{
  "num_hidden_layers": 10,
  "hidden_size": 256,
  "num_attention_heads": 4,
  "num_key_value_heads": 4,
  "head_dim": 64,
  "intermediate_size": 1024,
  "vocab_size": 12979,
  "hidden_act": "gelu",
  "norm": "layernorm",
  "norm_place": "pre",
  "norm_eps": 1e-05,
  "positions": "learned",
  "qk_norm": false,
  "attn_scale": 0.125,
  "bias": "none",
  "tie_word_embeddings": false,
  "parallel_block": false,
  "extras": ["capped logits"],
  "init": "normal",
  "init_std_qkv": 0.0314,
  "init_std_o": 0.00703,
  "init_std_up": 0.0314,
  "init_std_down": 0.00352,
  "optimizer": "soap_variant",
  "learning_rate": 0.0072,
  "lr_mult_o": 0.882,
  "beta1": 0.95,
  "beta2": 0.95,
  "lr_head": 0.00981,
  "max_grad_norm": 2.0,
  "warmup_steps": 200,
  "schedule": "wsd",
  "decay_fraction": 0.945,
  "decay_shape": "linear",
  "final_lr_fraction": 0.05,
  "batch_tokens": 131072,
  "max_seq_len": 256,
  "doc_mask": true,
  "train_tokens": 647600000,
  "max_steps": 4941,
  "dataset": "wikipedia_en"
}
Each number is 500 + 50 x the weight over its row's rms, rounded and kept within 0 to 999. Layers, rows and columns count from 0. Numbers have three digits each. The size before them is the row's rms in percent of the matrix's.

# layer 6 MLP up, 1024x256, rms 0.159, rows 500-549, columns 64-127
097:540467444494456453488505510418565394548434545483489485514577466511468567460533435503551510440463496508437535480383528536510442430538563479513482479492530520445477494410420477505577639450473457
099:625540494562462474391515453475564515465603509514513413466528495569628556536529435514482552560461545510478527489482485393502462553444468461586408500470569560502544456523551481463527458468437557
098:488603472506513553499584457408410503438527533471563504492523568448507509455472467565508478452523458546451501605554460451470512489528421505430534422466526522531423597452456559544608490443513497
101:453466526466514497391527529549464547477518466414496563475577560556548461594462459538502475503569590557444451516583441417476525513510434528458463504501507486517465424459495504545550466477466476
096:538581506482419463497462502454493475416486480412531611412437495510567407517566463458441559557488481590401424466507577517507497467487484585553512578529467485544448464518495470456426466485532521
090:471549454461491445456531475567432487561565578518443562559525485540497475568481417451482538492570473495457518478439498488552445490485476529481464472511484565462423418575457486471549465553506558
093:500438512564410565392567569589430500442499469538465487497531583538545585490546447429518516477562439495541454483398421483578510452576464514616467476445399475535523467456492530599394416516491523
096:450518598513468517440399441500451461544496582461527438497521472480483475512556492479452445509433393518507562449465423519496422428565438570456406505589506445487493465534424473489430437518634495
084:458545535446592583443542416457503517435498538345554549425563509509500437477535549432500527529503522469496423543525479570509454457505511575518497555541517482467522503499505532478526522558509497
097:470519457545436529471552476486535488359465454470399548579477481430531558526455637506484528456479349446399566405516550506493442429477532550488414479481492534545486550491536500487479472489488525
095:520506456649412458492375519419509510555575510482476534553594358479483548440430462517532474491586503485528484492588467505452517541541543410442524546500585522547592543499533495537450488515418465
101:524525507497496472479550446431466529556530511463598505500473420524486540417497468442564520510646605516527467541461416414567516502581473516430499495423568439506493502464586541513481540526523370
101:508496468443544481387511518493405481390501445533468605484539546451468540542482494482542472591414535535466527510605439539469532487544417413412470576484423431454461528492440578509475474524451573
107:508503423552509544439525543560525573549532524466478481572434511561442518566444478497443616528496492519535515610505556487520463615483562521432440408517511436523499524422497571479527554492502509
092:466412509548531460443463585459437537463410446525480562460502568489497509532598450502476482517462556517445532576498547457555500489464483450522565415523509448512468507464534504504538448561502526
096:378413575525491518459500411530501556504532479494503530625502509462520555474474374540540518535538424386414494466518465444476480511487493496560510444472649468577457469435477445523533490564516459
110:481467484425517465556458498604446463530529419513473537521453464589428455505551560415504462502441601480530516547402438415498530603480458506468423488547469615515429477516564464434472493456547585
092:442501507435481482587517483507492524528524509449510598660501503469518472526418500508500526501474398544452479576500510561519463396562529573506577460481503529363566529435462469611474443569490487
107:439584549446448401537510553454532476520525443429548473453484529474530398443513549491503518584533488500590539501503471535579474506488422574600469546511579481402497472431527444556538506414526510
100:528397485523607520462475540547527379537468491567427587534458489496499436483522369538519561495491494430572502531508549428470553566515468520471473488571429476529441482479537533458398532524559560
115:434548466419456470455502474473499480474522525587432524487594457448455419460506502588463565511500537568483555567543507507496437479474485553464466544419493501624523502477527484417472468497444524
109:543418598467490393449534564471442512504454477454533530506483445410467507468553529531532515550479465495531456422435549462465486486503418505520540553452490551553482493511505455488553537403455451
093:489527574506556372443513546485528481585519499531485520541450475433531450540520479517497477403531387531490451492462427563508496516447535507511486440444520532585562492525376446484545458448647470
104:436501537468489504469560548487490527467542551517444477476500505541402495468581487538561369524540497493437522367472558589509563543494595442464524540526538523484506457485560458475387487524420605
090:492500537500524496412527532570529527498418519451540444470523492455384471419484625508485500475501596444464583522582534447502583505489472492557535466464484435511428514617501465509552526371417521
079:507529486476546500488523500533495453468485472421522557495536478460466489583465586458454547491528589545502515585517456518467559524556397478506359477406585406433433506554511473520539569587545517
096:580529426517427514523442564477479473536606527450441402487444534459502469441494448499493460472373483546572440558569465524421547607556501512561383468512487429522514494589490469616497561464542559
100:467540555562412454450508449522527526504574516543474516506485506451517510544456459541441475535582543437557532544492490575490488485482469548379529417458487465527536496509433418551498437499502497
101:522519474421497430503526421368459488426425468520536534478443558572467547518539491530476587518509514585439536538526497511507469451470501545596470572476533474495516531507522578488474498476478581
095:560511470600493458382562499523382479508470445536552483482435539513501479570496578536541445577467457484463560469492552531470480452438571552481521407456480434495459461527468499465544495553486420
099:407429619551562495503481498535541470479613409445492484535539531489428533546485492494607530452433533454452492521473556523479561498536540452522538571489560555527565472507533525555436520483529511
098:515647506507501512493548411562455526567560562518547492489499545545385559552483431396427538514442504528527471502577503539602482474407435550509457422534508458478494556511480495491471491525503583
097:487557486475482545515540497487553533509535437423558394536533467470415572417531424470513462482496540490494521402544498511449521521614400525528527379461502563559432496532421465504464466495552563
095:484490512553507494442389503527536466518599581497506455511544516555612618465484460543491458513490567464577495485509503553479456428535400515531469500575422520501428497544473484527475423492580510
096:453459553467577511596376468589525565497473524538553442491431467469469535548494398538475438482573400463550528510424487469428511482504460525585399522468557558512484509483550387548479484536471423
096:601534467474470475500459474513515386577483414533525466490489536551441487601514575505502423499534527503527465531427474533513550452445506472521584381504486486540597420516502521434449446517535592
098:665476546548508460494601434510592519433469537465488532610432545457411560464449527484446375565523352488509487491439466513535498546501544509517414493575489517534451467505507562548448483456503474
102:418455498513583431503395615518452527445470462511524406470514541447461493503523420479455458552444510464445420569444458481574454454550451484514506459539468470562479440465469410454574512587582545
119:554488568478467471511462474513541542444526511566514517510540499498503475507439593498528601381473453561497500454539472546533455481503499487564430446431511422504518541521556519555407502507575470
102:534587644507520519435479507597493498537485523528561450495472474514444536550508521533484405442449548518430463546489398474445389552432478553463489613555478476502423508425521458519564483468577460
099:516455497519519527451400534513473414492496531490518476463454427548571473519566468499427468540531631547462435602639443561525454494455522476510563445531488507436412516538459558539526524471588589
132:458518519511551426467494515495487464485582527475494501544526530493447492511526627453442533524607523564390397467501454511575490452466547462444477533412501539425473546477486478548551499487491410
094:533453452560479555553450584550516459496476407510505468499573469436432528508428537510408434407482514603524552559480534503448583457443507590493479621434516467444559520504549542504510539506575449
110:503566561483473401553498509605537438528486435652463564499442500438544540548480450475562488532485521570513471484508501505640470487513438514423573619423427438516476503512509403451431467523497517
088:555488485460518541419508451548452513552522551499541425460475487501474498473474500464550524509423403476467371499498504485501475530497491495559536553525458459488441510585565382470489588617550478
090:511607594473475541460519505543517516479654453434486572493556530511453492501547552547497424578472570455399390516544608419500477442506530577510425507423549554499594473580472476457558479399505520
096:508391409515465507400524489431518446547425395490511552435462493459508545461524542534530483463541517548505556601456570511440421481452500592467557501463485459462486424456497544450541518464646471
103:491423445497488454524506534494524448515440504482447514492502576467416567497432636603512499497531478510514609470523521507484354571481565495469561586517481421422445471521393526401514454443435504
094:467551507564542428448482472520465459526501536621539549551487414520483576580454560504467526507485485543418506609599565428510481523491513481462536529443464511583461470459552506482549489496542581
100:508471566536472571584501442522566481434419472532524636477535486442374488476493521442461526545523590512518430527546548462573502476597518406442509489489494530547580494391443471479550489440442495
# layer 6 MLP down (transposed), 1024x256, rms 0.169, rows 500-549, columns 64-127
099:474481456504439471512481439518502459514478401461571521543585459467488517548494509522550555571616469475524512460511558529501387446472516518541526466493567553544481473479468480501528514526454579
108:498541561515561499415586476512557489500537448543512434378468545458464523514611530558487516499522465450497538499485542459480460486439423466478473532518419576523574536362497589632596508541414536
094:463502517434472456497537454444528509557407522482510361422513427469524529530426438540592423478456507520536439536540591460529463431476393460488531510463547570510496466482566556545504450487557503
097:542559518470486570424474544456540461582514515465521525533507502510542607432487533518502551420490441529461519488399532566403427408468495395504498610562505511557493469459401488635522552528526531
100:438489491597474528534548449582470404495471526501476492388536504501517517527448471462567487582524491494511540520510531448498421448508558502512569502498444510558558524578471541467499514460442529
080:278468524454488478512469469456576534437482501490514464492449477510449489471555496495582455580441449516528472541546493512390549505525515498534584552504471443551492555444522463490433528545491480
096:626463537482512491538498520620512458511502471403466539512492457533600533420526550504506495439498555554465548425522551512488532490468510443434587444568473425564447547501549380470490553529529479
106:617460515434494485459467508525538485503460412590451488466614520394523420526448533516579549493502444527480488401551398549481480555518556474554541411466492528493492453422585470510499456517487539
092:512468456503439526543451640540474527536465593468482438512489495534534516553450435511500484499470560576482513545506475428474529534500464456487463465483497528484416495590494462479458401432496528
094:476498488466563439515496521449483511516567508426469450522542445575573516515446493412477463543464580411434500511562537525468454481569521608504576439547467494422524522485540417509557482457601490
096:616552513557485545594481512547419568493578576543525409433566531467425596553513493529526521512536519551420456497500469526493466486540608467538413510555534564470485537591586406507477451465383559
096:504472544538508420390455547456454475494444488536505465574511546471449509553587512493504518465549471491540498596498423515539534530520484511451543461575481429473494514516419520454485512391416426
095:557475442549468478517536405561548506532524420536544486523476475482527533487504496558560502543632523466504456484457404538491479534442508585538404461588501497552548475475546476521503439460473470
104:499520516511447497510416431513554519475486471475550470514618486502482484464482545420459446629435511470537521540563544502467357515458591433536502585458587558403533390574482485469551494556456538
091:552558541478540494489511533505591576523570436564493429555433491554498516456452564505585491450477455498456497351454443533490477463502545518529489529505578575562602470443461469505483504539502453
090:476533402469468564596507508499491414521472474412486508438470435556547465557513539435499571452413530533519456472523480489461569508547576549441483502455435570398519507577477576439444515514448422
110:599516437494540500463536543576504406537525557472580475543543477473470467460441485515609565455419597512467488559503481583566419505483414593498485483522608498459535478496427524377517390528505464
083:358533486527479564457494442569511543526538466504553435439603558530480572498610509487531493503470607453589509493526548591499533533426487467447452454466541490566553462530556570491538526475493507
102:613466489498521483522461472556572419500501598489467479489476524437484521447484454431545584578532514422529416535438455532622511380472444447541483590481469452455536468504505485579574524472501396
099:454592438546503529462477447546505437542511521484432536478556484462479521457450496412523380526410573458501537418491388482503483492500524472563575469505485531571508533653525467481465586554558519
113:488469500460468436550613570562528549397544526442458551496516502473550561579457519498585528548464560587477452486411455434529535515498471514426586609491529445531483493510475527502455551553554504
104:461485499406519484430499472425432567515570511504546524454488575510476508466520475505482484471491468507581437515547434475544468440481503593494461538547525506485476539440487533511553439484488528
090:444538494468467490537550570498441476405497490527490501485440500428530517500522484459515548543473466507477529410546420509526485497534433329460475542427526546523498569546464418479568548411573523
102:530555427490563520556531502517471458606446505480482421497575437436514472534559517549406577439502457477488423534456565422503522449466420445497527459498467512421563503464557496494501489505497495
088:478452460498599535445451506467544494565565531495494490476457496467509551494515450574610451571472415649499519523546465457469443561519487514513520555545564529460547572413409509521568501566524513
092:602430500519481489500527543385564494509470492526438457536537556546549543507388536507445515460461484531448484554532536488461518512550476569600582522489448480391500527511496431443541565588584483
101:405472564546505543464409497557434456558525475524538590487482516588555492532442516498516574462509494528491496472547583456503450475430420520517495532453538443557445574588444511499452488540480463
105:422500495507442425504442452517479442477478416475457389539518401494501542506447460474423575571473535503464531498544582477525489458447451523555515539506511466483492428509502492434449445520458538
097:512493543529576549478446497569540597497445506559568407478516432530491471367453477551570443483457528417483522508507453496491558426496487483560483436540444569494434525460445544412520460426527534
101:495412416541453540546475465495458590481476492473558487465473555491518509442490486501498471505482440529489502488519429493468425473537468517496581581577536593429443398562492486535431535595599410
105:436527511551487406510551612546490519544477434463525464530478457475459488488565502507567450463459563454495628474470489506371506475422478393520381541513521515512491553408509464477465449497574453
093:682451527520428433507443473490576550449515569401444501636492497492576370471468519592505467451524467496447569460468451541501498441490466502466529482570555413491478476529518534537489422544485422
100:481630469517500471390510507537453533481498458457508526547514496479551588490559497473472561457532469433350483563377567466430539407579390453430561531517561517599550571510525482526512512542517492
103:459484546442463576495485577485609520528486535540631467515468506559506508562462508544438517448491436525478502506492526397500420516454579438429405494453602502463514522477517421553411469574516431
088:330574512417505470501517521586470517514461506443479406462515517569539413431402265497441563542482578534571437561481632442493416505505458493455532510518424469415469549466432471486499481485419483
093:600488481488370566534444537494482500496470565477428560514599487463498419443431531434499448535485569494449572469521524480517512522547540598513499558420494481489462442545485510479421515433508513
102:430530580507488437499414399401457524588521494442494470491412478494419466494474424483520566528499471568568450578480547471499471495482438435545551484457505640395485499541485478473510554581598502
100:366548514456492548494562541457555462527559412514534527460483468513475531565512497437504533515449503475578538470476519478501533485490564530496464568437547542527490478640526525588457381480440508
112:518524554565467455490532510451535455426570466575523467532497524394532576484430449550500513493549574458502441426453442495510563542509496475524477431505524500412532570475482542463505400484578506
102:566561585514456540426506451528470500538440331462433487402453552580433608545551438540405507479546580509532501401439429563517534544485545608524548568574428482554462497581571494480605472491498527
099:423455458449450533452526483460473436428455419532508545567454458442421565622429565431436579556466555432502422451554497468526492547497431446541453523512441547507475509505523481542511470642551503
125:576554490572546463493515510503488461475536522500531545552507380479509446507467524408523527468561434475438485494477501463532515479462523493560474479442573531487444580486540558553443429540443453
100:565479483488517463528466596526461553459625402509558527452443526466501489453497535483495471416542533559527504510473397385540472526509502482504359469510604533467439481412483484427547567496449527
104:496423405575476494511550571455597563511465505569508422538499521566496532551526493535451501497525559465463541479536530577523605468490412490567543445469532430490430569527459496489536583485581470
090:459499485484510522525476546525439454410481563492417562533482420453482521500492479460478500479444511522454565420519517504531513471510501381531429478523469535559536468427472509490395469549549496
096:510550415570529454536486582522510524543514568499463503494511449542536496450520402519406592517478491533551322497513468588493462398586484515595529461538528510442571505501429437514460486499524521
089:336560490392412552543481473487519616584575507461478493541588404547534457606526456420420480575471526441480511543519433561562490416454539504519457501382570476452443479431548392518552471569518514
094:577479468482486547493460579432507569566501466504567545461470479506593532515578458526511406434445531475485554544558527500561546516484502475526491569521523502444500560452523602512430560380491552
097:528493567487554505456533500575580572488562507521516431508439531545468512455492551539531619523552482531520387476419484507510465514542546534560509588571492492378507551474546456418547531543414496
093:430531457429431573530551495500540535547412602459466431509527471485472495546538476393591442546461512469513417601528578457588472499435520477479452491526453572611537566485527534517557496546523569